python train.py --num_hidden_layers=9 --hidden_size=96 --num_attention_heads=3 --num_key_value_heads=3 --head_dim=32 --intermediate_size=256 --vocab_size=2048 --hidden_act="squared_relu" --norm="rmsnorm" --norm_place="pre" --norm_eps=1e-05 --positions="rope" --rope_theta=1020.0 --rope_fraction=0.5 --qk_norm=true --attn_scale=0.247 --bias="none" --tie_word_embeddings=true --parallel_block=false --extras=["local attention windows", "shifted keys", "gated attention", "exclusive self-attention", "normalized values", "capped logits"] --init="normal" --init_std_qkv=0.0537 --init_std_o=0.0666 --init_std_up=0.0768 --init_std_down=0.0768 --optimizer="adam_hyperball" --learning_rate=0.00411 --lr_mult_up=0.88 --beta1=0.9 --lr_head=0.0152 --max_grad_norm=2.0 --warmup_steps=192 --schedule="wsd" --decay_fraction=1.0 --decay_shape="linear" --final_lr_fraction=0.0 --batch_tokens=[8192, 16384, 32768] --max_seq_len=256 --doc_mask=true --train_tokens=105100000 --max_steps=6021 --dataset="wikipedia_en"
Each number is 128 + 24 x the weight over its row's rms, rounded and kept within 0 to 255. Layers, rows and columns count from 0. The size above them is the row's rms in percent of the matrix's.

# layer 6 attention output, 96x96, rms 0.0659, rows 0-92, columns 64-95
size [109  90 100  80 101  97 107 108  93  98  95  97  91  96  88  94  92  90  95  83 100  97  97  87 104  90 115  99 102  98  87 100  97  92  84 100  98  84  82  91  94  89  96 104  98  96 121 101 105  88  97  94 104  93 106 102 104  92  99 105 101 236  85 103 119  87 113  89 101  93  99 118 102 101  87 106  93 117 114 110  86  95  91  89  99  85  91  92 120  90  99  87 109]
[[134  95 176 128 144 138 127 143 157 139 118 124 142  99 155 110 114 129 117 167 143  95 135 111 144 122 185 115 148 141  76 157]
 [110 122 184 162 112 159 133 151 166  87 113 112 118  64 155 118 112 139 112 109 168  93 106 112 144 142 127 120 139 105 141  74]
 [110 105 100 126 130 164 147 107  82 134 132 139 125 149 133 146 146 136 116 121 117 152 109 114 107 116 159 129 131 143  67 187]
 [104 152 108 156 123 125  93 140 136 128 128  78 111 138 153  99 123 124 105 104 134 139 146 158 111 165  97  67 157 118 122 144]
 [153 170 124  84 127 130 150 132 124 122 144 148  76 115 121 132  90 134 135 168 151  62 103 132 159 147 116  91 108 106 124 111]
 [116 162 113 147 127 101 140 145 143 118 145 134 154  90 111 122 127  89 133 124  91 139 144 116 144 104 103 153  91 127 167 121]
 [131 139 145 134 109 136 143 117 133 115 157 121 135 143 128 102 148 140  79 107 135 157 130  71 127 146 123 122 134 148 113 115]
 [110 146 109  92 119 139 126 133  90 118 137  77 113 133 151 141 139 108 148 130 131 137 104  71 108 127 126 118 105 144 113 160]
 [132 173 127 139 105 142 128 148 158  95 135 132 127 116 122 120  90 129 102 100 110 136 163  88 110  89 130 150 114 137 100 129]
 [154 166 147 151 124 144 144 130 111 120 112 144 146 126 136  89 147 154 111 101 121 175 106 144 153 101 118 140 100 157  92  86]
 [138 122 137 121 125 152 113 138 117 132 113 138 137 136 122 125 113 145 142 128  86 140 156 124 147 113 132 129 161 131  98  94]
 [134 104 125 152 121 127 139 127 146 103 155  95 158 114 113 117 146 134 108 136 129 133 124 123 145 103 127 135 137 120  79 130]
 [152 141 119 142 112 123 133  96 148 148  93 111 105 142 149 119 133 157 113 101 143 121 101 129 118 118 155 143 122 136 102 144]
 [133 118 149 105 170  79 147 114 161 108 122 145 170 144 109 152 135 125 178 114  96 147 119 151 168 120  95 133 126 142 129 106]
 [150 121 159 110 130 167 113 140 107 124 127 109  96 100 127 118 107 134 109 108 183 131 131 112 102 154 171 107 121 117 112 139]
 [124 118 109 146 175  64 135 147 152 107 128 127 139 155 164  86 137 147 136 141 114 197 142 184 114 101 122 149 114 132  72 137]
 [ 81 155 110 143 155 136 144  94  98 104 104 143 125 154 121 134 117 135  69  96 135 137 150 101 116 113 159 129 116 110 129 149]
 [121  85 112 133 124 148 111 107 124 127 118 122  89 111 132 136 147  86 134 127 149  94 115 164 122 168  89 145 136 129  93 117]
 [ 89 148 106 148 137 108 137 142 148 170 137 105 152 130 164 136 143 173 103 118 146 159 123 148 109 123  97  94 119 114 112  76]
 [115 163 101 146 148 115 138 137 157 120 148 102 132 120 149 158 116 128 121  96 140 177 155  91 142 124  92  92 144 141 112 146]
 [163 151 106 154 101  90 136 116 150 155 141 123 143 169 140 132 149 144 141 152 128 183 132 168 116 131 141 145 101 135  94 119]
 [132 125 150 129 125 132 144 121 109  96 143 125 192 142 144  89 114 140 178 119 150 157 139 115 192  93 152 128 144 148 112 112]
 [110 132 133 154 147 141 127 140 132 114 105 162 159 118 131 202 112 122 124 125 119 156  97 118  92 133 160 111 154  96 117 177]
 [108 146 121 127 153 133 137  97 139  91 109 141 145 151  88 148 143 132 137 144 103  94 137 152 140  96 111 120 134 109 176 144]
 [111 134 132 119  99 144 125 151 125 107 141 150  72  84  88 152 134 124  79 112 135 130 108 127 117 121  70 123 107 107 106 139]
 [ 83 151 114 130 112 130 141 125 158 117 105 124 135  74  97 126 135 141  90  97 116  91 135 127 141 100  97 156 120 133 138 102]
 [152 177 137 155 129  86 149 130 110 123 128 149 153 113  96 154 144 112 163 160 109 119 122 119  97 183 145 154 115 125 125 125]
 [135 161 145 115 105 111 129 150 165 105  95 119 151 104  98 149 108 134 126 103 146 109 135  95 153 136 123  98 103 119 142  96]
 [145 133 123 149 176 174 163 103 133  78  99 146 158 151  80 152  96 175 124 123 124 161 111 168 126 139 118 102  87 143 140  73]
 [142 102 100 122 130 104 176 127 123 138 113 150 135 167 121 127 141 113 124 145 114 127 138  77 174  71 114 115  90 118  84  86]
 [127 169 102 106 141 131 135 140 147 112 157 117 112 131 111 135 135 139 116 147  87 176 122 128 109 154 106 149 102 118 127 157]
 [100 158 116 117 107 136 104 136 145  90 133 104  91 125  85 136 115 103 168 109 154  92 133 136 128 133 148 129 126 138 137 107]
 [154 164 120 142  86  91 146 146 101 151 112 133 148 134 129 108 120 119 140 143 151 127 121  96 118  95 140 148 111 130  95 152]
 [138  67  94 127 131 152 104 103 141 157 131 103 129 119 131 106 148 104 113 113 103 140 114 111 106  78 133 138 102 111 144 159]
 [143 147 123 147 126 115 108 136 145  76 103 149 142 142 124 154  96 167 127 140 158  93 138 162  93 138 127 117 113  96 147  72]
 [103  98 114 134 138  86 128 102 133 109 110 113 158 176  87 115 120 126 170 119 117 194 152 149 120 141 118 120 113 126 185 127]
 [ 81 126 134 119 112 140 121 132 123 132 110  95  76  99 159 104 143 101 108 150 156 128  94 148 103 115 160 135 146 133  96 106]
 [138 134 154 114 117 120 141 141 145 127 122 129  92 128 165 106 136 107 146 131 104 103 141 137 109 135 167  79 143 161 144 122]
 [115 125 158 112 141 158 148 123 108 139 176 196 168 102 125 152 125 102 148 165 120 116 128  84 117 132 132 126 153 147 141 144]
 [134 133 106 114 117 129 161 120 101 103 121 154 147  98 104 139 133  79 148 132 120 114 132 119 142  91 147 139 112 159 134 176]
 [ 83 117 150 122  98 144 105 130  89 131 123  93  87 109 165 131 133  90 106 153 153 129 145 111  99 103 127 123 178  81  89 121]
 [154  71 114 134 119 135  90 138 142 101 133 153 125 117  85 125 147 137 123 111 109  97 163 131 169 130 132 117 140 116 130 146]
 [150 148 121 105 144  77 115  89 141  93 148  95 111 103 130 174 124 134 145 158 107 142  82 127 116 169  83 152 164 136 160 122]
 [117  96 127 117 146 149  90 115 141 160  95 119 142 168 118 122 149 183 127 154 119 105  94 155 114 138 158  93 175 116 143 117]
 [126 151 108 131 175 117 144 102  94 127 137 168 129 104 115 173 132 151 122 130 135 119 133 103 140 149  89 159 131 120 104 125]
 [150 163 116 125 131 143 110 108 124 100 160  89 122 144 105 152 114 142 127 122 132 121 162 164 128 146 134 167 118 128 108  99]
 [ 98 145 135 139 128  86 127 130 104 129 123 144 133 148 151 137 139 116  84 132 122 105 157  76 114  81 156 117 109 119 124 175]
 [ 55 108 115 142 117 157 128 133 126 154 119 106  88 126 174 125 160 133  94 106 161  91 142 136 167 114 137 143 135 110 111 135]
 [108 129 128 134 167 124 137 105 135 118 124 140 148 135  87 166 109 143 132 128 115 134 108 112 142 176 119 132 121 155 124 150]
 [153 133 139  93 112 124 121 155 110 135  98 139 104 109 159 115 118 168 154 127 153 144 106 112 105 129 165 136 164 128 107 123]
 [ 98 165 141  79 161 132 123 158 109 180 121 165  99 130 152 133 123 105 114 138 150 132 109 122 132 101 133  94 166 148  89 106]
 [119 136 125 118  89  64 147 125 143 119 136 166 138 147 137 157 138 141 157  82 123 125 165  60 108 138 134 159  99 104 169 111]
 [116 168 126 149 137 121 149 122 117 132 106 158 157 148 140 158 125 143 137 169 134 197 141 118 117 109 163 122 100 117 101 127]
 [138 103 135 170 122 115  96 129 135 160 114 112 154 152 128 120 129  96 104 146 155 148 115 181 129 109 135  99 109 106 120 100]
 [152 179 100 123 159 132 138 122 108 115 144 136 128 150 118 154 123 127 131  85 127 118 149 110 114 173 126 154 123 126 130 100]
 [116 149 126  94 142 150 134 126 129 105 142 137 152 151 113 136 164 139 124 102 116  98 174 158 180 138 105 146  98 152 111 161]
 [123 146 154 191 136 130  89 130 163 117  99 114 162 168 115 118 141 129 138 128 132  95 156 178 115 169 131 120 160 115 142 167]
 [123  91 139 116  91 153 113 131 138 166 145 114 116 110 125 146 105  83 131 126 158 153 126 123 141  96 118 126 111 147 108 114]
 [113 111 111  84 142 135 135 134 117 135 131 154  94 115 117 114 127 124 131 176 154 165 121 126  99 108 119 133 108 131 120 100]
 [133 141 155 150 134 137 103 163 124 107 121 135  99 137 169  99  85  85 115 103 122 106 102 117 142 139 143 107 161 133 139 111]
 [112 174 133 104 125 158 141 105 138  52 152 128 131 145 143 114 103 145 140  99 150 149 130 134 156 110 113 110 105 134  94 110]
 [ 67 139 168 121 183 141 122 148 130 120 151 129 133  82 152 112 123 152  97  95 137 158 112 104 144 115 105 125 158 107 112 116]
 [136 130 102 140 122 126 137 108  95 168 118 169 125 108 157 151 159 134 105 130  73 110 124  86 123 147 156 142  98 126 102 139]
 [125 110 142 169 123 136 103 154 145  89  93  88 102  92 150 136 147 137  60 110 159  86  91 136 132 122 139 112 123 128 120 167]
 [122 121 102 182 136 140 134 116 104  63  83 140 128 163 120 106 137 175  53 100 132 146 142 154 140  98 108 129 107 111 130 165]
 [129 157 129 105 155 115 142 124 127 145 146 151 126  91  78 117 116 145  99 126 126 130 133  95 115 150 106 140  80 137 142 113]
 [136 135 133 102 160  96 136 103 104 123 162 147 143 150  87 143 137 136 152 159 105  92 154 171 159 141 113 155 109 133 135 109]
 [147 175 120 134 142 132 113 126 151 145 112 156 108 133 104 149 104 131 164 115 120 127 119 138 109 149 145 121 131 107 117 134]
 [153 126  87  82 135 165 156 118 102 109 156 111 118 124 119 112 154 119 129 142 101 150 153 148 156 112 117 126  99 162 114 147]
 [152 128 150 155 157 133  95 134 135 139 130 126 103 119 135 164 123 154  99 110 172 153  77 129 108 138 140 140 132 128 135 145]
 [180 135 145 158  99 184 118 138 115 108 117  87  69  77 123 120 128 116  95 143 123  95 115  83 113 130 132 167 120 135  95 121]
 [ 88 115 158 123 132 109 126 126 120 158 149 160 127 112 101 141 137 106 180 138 111 113 113 107 112 134  80 150 144 125 105  98]
 [133 121 100  87 162  89 134 113 108  86 149 142 114  82 142 105 116 145 114 113 158 157 101 115 104 154 124 142 157 112 101 119]
 [149 131 124  97 125  93 110 141 152 149 161 156 165 133 167 134 128 147 121 159 130 107 144  64 123 161 127 121 150 134 122 119]
 [115  86 118 138 152 126 114 152  89 119  88 133 139 159 155 111 123 178 141 129 116 120 175 141 167 101 192 150 120 140 130 139]
 [145 117 118 138 129 120 106 134 122 140 110 138 148 153 133 115 119 159  83  79 116 166 132 109 103 144 171 137 140 138 131 163]
 [ 94 102 121 115 109 157  93 127 139  96 132  91  92 105 116 127 125 100 129 114 115 122  89 103 101 167 111 107 172 115 119 163]
 [132 156 135 123  82 164 153 128 107 100 135 160 111 128  80 127 123 158  99  89 105 119 136 149  90 121  84 128  81 113 145 123]
 [170 120 124  97 143 136 121 144  80 127 117 154  77 119 105 123  81 125 152 100 128  77 113 162 126 137 112 134 127 128 157  84]
 [102 109 114 119  93 117 146 116  99 142 112 164 155 183 103 171 155  71 156 155 118 103 125  90 108 105 173 155 146 124 139 161]
 [129 144 116 141 129 123 100 157 121 156 130 149 164 153 105 115 128 137 137 145 123 121 136 152 175 136  97 103 147 129 104 125]
 [120 164 137 116 168  86 157 133 208 145 155 117 141 133  91 113 118 130 182 145 126 162 130 117 153 113 116 147 102 151 129 101]
 [107 116 113 100 117 102 110 135 110 138 166  91  97 117 155 154 148 132 121 119 108 130 141 192 138 169 132 114 119 135 141 144]
 [109 183 140  99 149 131 139 127 138 121 101 123 125 117  84 160 104 123 111 137 100  96 146  98 143  96 168 140 151 146 125 145]
 [ 86 144 129 134 146 146 109 148 137 128  97 119 100 124 126 193 122 106  93 122 128 132 104 130 132 139 119 118 138 130 148 133]
 [126 174 125 148 123 102 120 126 122 126 144 103 151 158 130 120 136 159 139 181 133 139 157 138  77 119 139 130 147 126 104 141]
 [113 128 130 130 122 153 165 139 115 106 113 132 138 155 133 163 101 128 115 135 136 153 146 125 112  88 139 131 149 101  97 148]
 [104 120 132 153 102 127 128 147 112 116 129 148 179 115 131 137 116 138 155 182 150 177 126 146 135 132 122 121 139 132 128 140]
 [123  83 151 115 149 148  97 108 185 165 138 113 144  71 144 136 107 152  89  96 130 116  80  92 118 166  96 117 164 135 158 150]
 [ 98 108 116  77 134 102 133 122  97 208 134 126 125 109 127  70 134  83 133 111 148 112 150 150 142 169 102 131 127 145 105 107]
 [116  98 127 155 160 108 125 139 132 146 125 122 137 142 159 167 149 187 125  79 150 141 146 135 115 133 119 146 131 112 114 189]
 [139 124 116 182 130 114 148 145 162 109 156 121 145 102 118 113 135 148 132 114  97 136 109 124 103  91  98 143 140  77 135 132]
 [ 91 149 122 154 141  93 104 132 141 142 111 110 131 157 143 124 141 111 117 146 123  88 153 142 120 102 133 139 123 115 138 134]]